config = dict(
    d_mlp=768,
    bias='all',
    tie_embeddings=True,
    init_std_o=0.00456,
    beta2=0.98,
)
Each number is 128 + 24 x the weight over the matrix's rms, rounded and kept within 0 to 255. Layers, rows and columns count from 0. Numbers have three digits each.

# k: layer 7 attention key, 192x192, rms 0.106, rows 36-63, columns 0-31
# q: layer 7 attention query, 192x192, rms 0.106, rows 37-63, columns 0-31
# v: layer 7 attention value, 192x192, rms 0.104, rows 0-56, columns 0-31
# o: layer 7 attention output (transposed), 192x192, rms 0.0858, rows 0-55, columns 0-31
k36:157145135139157107129158123158166117144132118099092132097133121089101091172132139133134123165091
q37:158151125123152097143108117130138130087138111125110111135143135103080131134121124144108117106128
k37:160133131102155156139131121087145121162160152152155147133151141111105125166125169129160079104129
q38:166156092150159104144119168130123155118119126174122151118118165121174124088115113151137123123112
k38:073150150103152098135117162119113078138135119130107105085147115131147085155130163145118153146134
q39:123148150100113136113130118152112138141107126136112076097137142141114121171176138176090144166130
k39:119142110140094136122162104155112123135159115140145119095147131168116132125126122132163076120106
q40:126173072133151079139185098094169133083144133130109107134126163114088120137138110122123059136110
k40:142152138131095115154105127136161087064139097130125108128145123103124102124100114102097152118086
q41:151125148168133150162156080148126115118121121109091094170076144066106111106127177127086093120106
k41:198097159118156114108125063166105160111123138114101094176101139118092112179130134145160123173137
q42:138147155136149144124115140097123138148136108151154087146101149087103134133123124128079129112111
k42:213143125150140134159146132134084128113121106138147102145086133150122146087119119123133118160114
q43:117139165150161139083129137121121136129138127092126143145139087109145121124111135125128148136134
k43:145126188141095132128094111148137126121125134075131113119113143167111141107168147124110164156152
q44:168126120103098190155153095113131127147168130135179106149119111108142155095146114115163078107119
k44:137162127120130111114096108122118148124161131139107125159123137130144133145131110109112143105165
q45:148131127133141151146107120132163172153101111120092131137145120074132111141119097086107124159103
k45:148096131137104151123117122132121132151173145166165130165142139074123145161108129124145127142134
q46:132119165128132155151136152137125096127124111107083060119133123154100119135137125143105139133149
k46:146148122118099120156132131087152157117121134144117108115156146145140127164164113145146126162113
q47:146128126130128155089126144134116123112151128136122142135105119149139091118130131151121132143140
k47:123105158108164145158120124139113140148138160121131144107109120125127161124136109143152142137137
q48:127124156151140115122141113110095103145090103140143141149152107114137154160146130133144137171114
k48:115157126111098136119152138111087142126147112146147134154124150104116165128111147146149163114126
q49:109118098135139074090196143153140071106135106103141128148119137148128161124164124167158128122151
k49:090112102125163113161156132137114139111109081110115138101113135166123097101109161160134086119104
q50:136122129082074107124159117104100114091134108144129123145131160108133155099136096125127111156145
k50:118128157098075165119122152133126169128114146127138085149153087138141125145093144143133127135141
q51:115105149099092089091159112153113126151061116083094145100143118137144149164075110128138099111149
k51:137138117114126103084131149155139134111151132131150150115125180196083133137132113094113128085144
q52:131092091169087124150107100149135140139119131158127144113095145167109123145167117146117166118124
k52:163123111108153152175135116117127116148124105157126131149174146114103136147098112158110102097118
q53:120106144157174117142138152147121113140108132129140114098133115122115098134179171131119162098101
k53:155161106142089118137102111101137119131148124118152151115129173133094139156166113130162116142119
q54:130126165139117183181110161127124148118137142166120141150128129128116122184142141145119150119114
k54:132129132134103180125166137113113137088131114118153135122142107142141185175136148135173114129110
q55:127096177103125108145143177072129105075155106151146135166114115184125158130190110112157070099137
k55:115130108130091155124127139131098133121124136128125121157151138126155091111166122122118110135141
q56:121143144114126151139111115117123133128130107143147147073143126119171143101122134111099134146144
k56:115103096112145145130139087138114128098137100123152119159130123149153129126127115104120135125133
q57:121126133150076135167107127144137165139104094101128176130093113180123163127096150121121114152139
k57:136117112178134121155116118128131153127121128176147154132173122157137117127117131124096135142123
q58:154123123139135136108150115090121110089115113098145137128126140150152093109132115172117097180165
k58:141158104110120103126127139161118096144146110120129137129102159134103102090155133147143098124155
q59:077101092147105106123115111137142112130139082114121113109119125149174157105127127124141124116096
k59:121154119137143111149112148127120114103136117138141129149111120143136132084163132136115142129135
q60:166128137118131164103121089121116155120164178170118100162145114110119175165123108142135123154108
k60:155135134129052124091133163123149152118129193073109106102120145150137165134132116123106138158150
q61:170113145115108119113152189133128136114112134121069140156127125083139143161150132142128113121123
k61:102146141159160137088096123106099122130126174118121152119169137144092131145086152136132102121135
q62:090083149120164122126112164137123148128092137147128144106114097118116122129124134167124144144091
k62:115081113157161153168156101106146121135127144102125119089108131102115182181105138158137131124143
q63:158108110156118120114119117126133140151154155119080118120146112122161153154142093139102146142113
k63:097097169159107112094092139128109161101178146142105116123137115113121157153129120133162152145115
v0:113097124147132109131152153102136122085148155148133120085158132147135194105136125166122128131117
o0:133128107122079193153117141111160128136139068099148146106114146088182065080129136152103103145121
v1:107119122145151144152084135135147133166126134108116147120140159090175176182100180092161136100096
o1:169121116124126113096144111164079134143126106100124076127114129151165096097156121142085141177159
v2:171124120108116142099108135118152105132127090153138071148167149152087107131059136089157111119125
o2:136091152106152165161101122106087172146139152111133123110152137107116141128140150141107174048092
v3:122149145126103123131184132055134137119141130101085099142126150118100129118158097114176157144101
o3:083128096086159137101092182160142089129133144127166169116151146132169071128125126123100130107142
v4:156098143102114137149148116121110126096178079105132117142128137106155102133136116077145100110085
o4:106112126101160118123139150094074148098097153112161086139116181111131102134126161096179134138117
v5:175126098102141117090141154159114095164126124104146083163117114163160106152137090098100148102186
o5:140089184128127176098106122114128166122173155129127127095140105129113135118199108144122181149101
v6:174125098112102165097088142087130162142137090129141125117156123151139148151143149144102108105122
o6:124081165108122105161134133121122133120122092124120101143138149162184104137123128147131107093158
v7:110096115083137129136144121139144104119142126108128131119099157170160163120082117157135125156169
o7:121159136151173141127103104129137102144116151163145138097113137094118115101105167202108160161127
v8:113130132100158146164083121140128143117129174120111115123164118140137115178113150194106105131077
o8:128112138141057102173099134129099059131152118123132139124140160137126121103116059114130115143162
v9:113163158118102128116129121108136125149122148142131153109122131131077072078117154103120138154165
o9:113168105152124123141118143133152073134145115142116138095111129080138162161144147174152119107139
v10:097090094101120116100113138153181120128099129140140142086110148137090131091096111137125106095159
o10:152094142103137203159121103150109148172133172104130112125107105174135095117095110133132141101127
v11:116156117136073138133140129162119125133129084107099141145129100106103053119121111086157142086135
o11:109103140111153148112130148135148122147157173119125143120136125124089146115159118110142142111091
v12:127127136126156142153161155145113192129113142137168139138169125160110149118104109135105139142149
o12:132132119166090089127116106112161089091114121055123146096124122120130117174140159091133130098162
v13:102112163101071084157138122096089123126156162110116112115147138123155075071094136133185117148100
o13:125168080120159092109144148173117111110120092145157111098103145073155128087118132087114150118113
v14:109138157146131144130169180157155128142097113118110135090138112114149110167115143150113117125073
o14:139129155171126079147117093132089128100121096113136152145141128150093128118133088107120142158120
v15:118148147103092109138130143136107128151129142166124120168167162130116117123147112130130116163108
o15:101151147113084081143155118117113125112101083125164095091105101144113122147122170111152119077087
v16:133137101088123116151105140143088162106140145116134143109129090100099119155131161119132140128134
o16:129162111118134127142109162124111179096156085148183143148142150163183131135120110088177116117119
v17:099119096137096133134171157122126118159138178122131144139154085098151130137109136210124149148119
o17:137081087141101082098112124142134122129169110125147117091154135145128101100149082106159120104104
v18:114140150114147167115125111106104152079117152120157097163154132162056094123068132128125089121132
o18:127123141141128141120128168134138112113110157114152154102148118104156103110170122138138137106096
v19:100109129124110121138148132072097134152165158139168174118140136150111152173107105118102144132134
o19:105146141109110142139079099166132135086128160098117102115127156154153147106151135184158093147127
v20:177130085102131115123136159103121156112154122141111164143104125124119150169124087136084171088092
o20:154153111159045132160123108148128128110129116123062113143115150134103157115127062125114114120126
v21:145105147158140105129113126199108175149155128182154189110086111111176120144104125133111105111140
o21:155128103118124128167126066165142099142142156095185111135137139100107152157114123134146087155113
v22:126143191072136129101118130119110129187113170164136114142083079188092147165166112146160135095157
o22:107102144175181077110129142130109141145178127153110119114154169098119104153109146131143138129144
v23:121138098107149131090153177134105099132141109111093134146136116090130127130158120159152138096151
o23:147146151117091121130178120102143143124178136161157153129140145110129130117100136118097142117122
v24:135153168169162119137102205148157129096155147114153141130155119120118120166158102117139089138116
o24:110136154080060129103138134123093107147086135128125134135144124159128132138128131140154125126144
v25:139152106110130119090166186152118117141119110145142100099102138153144088091163113156148135105169
o25:128102075113137120158132070120138149148135120124124111147106099104123172147124129122119173081116
v26:150148089116143158167122131148157140128148100131113085111130169191106103084142136136097137112107
o26:111139184076133149166160130127127088122155153164165163135149136094086177152136155129154101127149
v27:147081098099154174091140057080136102102122078159123109108124157083096141171116095130160121080159
o27:150092160172146165131142125159147118166205137101113081173111103139121108101149134139100139147108
v28:163074140140158120149112155138130103175137120112127131111099123102122157108114145120109104170146
o28:102197137122144160111146120127131138145141181129162114128153145126173091146107164196151149148118
v29:145166068129124148104099106137119103125088097178105146133172099134114138126118095133110113080116
o29:146082115126130166092143130105141122119114130055103062118123151138121122132125088148111116150140
v30:092128095121125141140119137160131091128112091141182144111093104136149117125126177102131129120116
o30:121098074143153096118146081099136146142081128083112136140159109133151126129112116088153120120130
v31:115164131106141116095125089086109121107132123168108142140120135158091158116134127137161146102162
o31:114103101156112163121130143160152154131138163102120133061131110146135113146115112115094116154149
v32:147164154115109085098155104148081068123108138159111114153120143147106143124107116127124144127110
o32:141135072152117136107163117142110134145111105103140113104154115127175147135089119131117145144156
v33:109104152113170104106126110133111097119159130147179110097153145126106172137135141113153122141103
o33:098156115130122184168142121128136119118158098147127123141117156101116054107133127121112136118152
v34:126156150159099130150161145093114159089125147150171157125111081159197134130141092147106130084131
o34:135119108148099108137134138136111129170099089134133142126140156129102156112117161110171082145129
v35:110159100148158161136108134125138185161143131106143127106135156141136151135107131134120079089149
o35:152110163131150137093112136106092112115120130131102128138127134154082113147138145137079118125120
v36:128136135156163133111088070114142137129148111091133124131118128154075112120152114124124131142126
o36:172115116130109135147088159141131120140133148116076099122106112095155080108088131121135094119106
v37:127099129098127113196141156102119205106087071148122117156125141071079150135126127136132130110116
o37:170147120140096146105147091104086137089163149104130147182138108116118083149155139117142086111114
v38:122164086109166172114136150133144058112164156155091122129172115130137107129120086147156135105142
o38:126132136153165159110129093121108141185159102108139153166124159149125149134123147104073149131148
v39:133140101136111143115128097139105167141133124130110151102145126170127085129102104107163124144171
o39:091091109135150148139162159132113099110128110104165150101075123097137123050149132143118118111153
v40:153131148142128072101153082124149098122172109181099141127107158140200074097089060132145147147130
o40:133081121111104152125139115170129119096096138098150122089107117117119126104191138117153155163110
v41:178088154064129141111155087120116121084161127132102116142162157104144135079182122083139150115112
o41:094139124122114183117128159099082134110139112126131110109162148077125115193139149115109136144124
v42:151117133121110149122108128095115134151106123179110138127133139124132141134095132123137148175079
o42:113123123165121118118106132076106142085155100103146126153110100124141102138129120122088095168148
v43:079127155152128169101156136135112120142112089180142123179110102128133158102132133078148097120130
o43:112135157114133110123153143098147134137089095121096141142135129110138132200143116140112143081109
v44:124140132175105128113073120113154137148118070132129126169086134120120152126145188130113148117121
o44:158069156143145144146135131111124149120095153117117141113138099146136121115089103092115086119142
v45:156114133115131094150147147092143164113133121120114116133108153107135110156150118138113147122128
o45:144119112149091092159122117151124100147097158122161141123139112112148111102093112133126094124112
v46:125124171169082120123129160156142059118108133137078128174133085134183119162096149076133123180064
o46:131161106129101131170167090125101138167111095142165125075117129127098155137125137124116170151145
v47:110103114127142121134152153090076143110119089157093147148119156136161170120139108141100099144114
o47:146135092097110128101110109113161119128110147143098114134133148139125093134119124144106115101120
v48:177162143185133106111140159137155130111149132101082138159147232156123118090123123141105109103142
o48:144107151088093140130108109148075133165079113097107199160082107083129151163127090141147124102133
v49:112129126168148162134149159100072110075096150130142120127128105135081124128115166076186099101104
o49:195114144093119113130154157137188120114088109129147098165159101106156145161115097103139125077148
v50:105203139128127100141127130105126154155129116139162097140111160103148130132115084088126121163105
o50:151109105117129141122141146135126095154132163159133126091117123161108082133122150141152098067118
v51:125150118111133135128117156157142132142130117101131084131128083144119121125138107078154182114091
o51:144151148135134123111122105082099099118130103120175117154131129099148105155126128111128151129166
v52:180120150164128126106133123092131141089182116084133103156115149131126135165125084132130063129151
o52:145107107121147133132117125134106142124100135156136169082124147125106142124125168164130129140076
v53:174121129089134086145117109144148168133178137083142155117131123187138107151119070107155113135141
o53:133079140135128128151126114121135112069125158125155104093125110090101136128127128152106161139078
v54:103146143150168142135111142160141125132144091135066147150163141152141140117140156157076132125148
o54:138163156112108134133136102105171104147077139121137136104101160154094149161085126122144137140126
v55:138112122134134155133133162090140119141115075137119101132126141138125088129111128124124112138083
o55:170120144099096142120136105132125142104154130131149142119130158153134185122145155141110160089112
v56:100177168156107116120117108088097150076146128138117113118134165125149117122159126125146135109159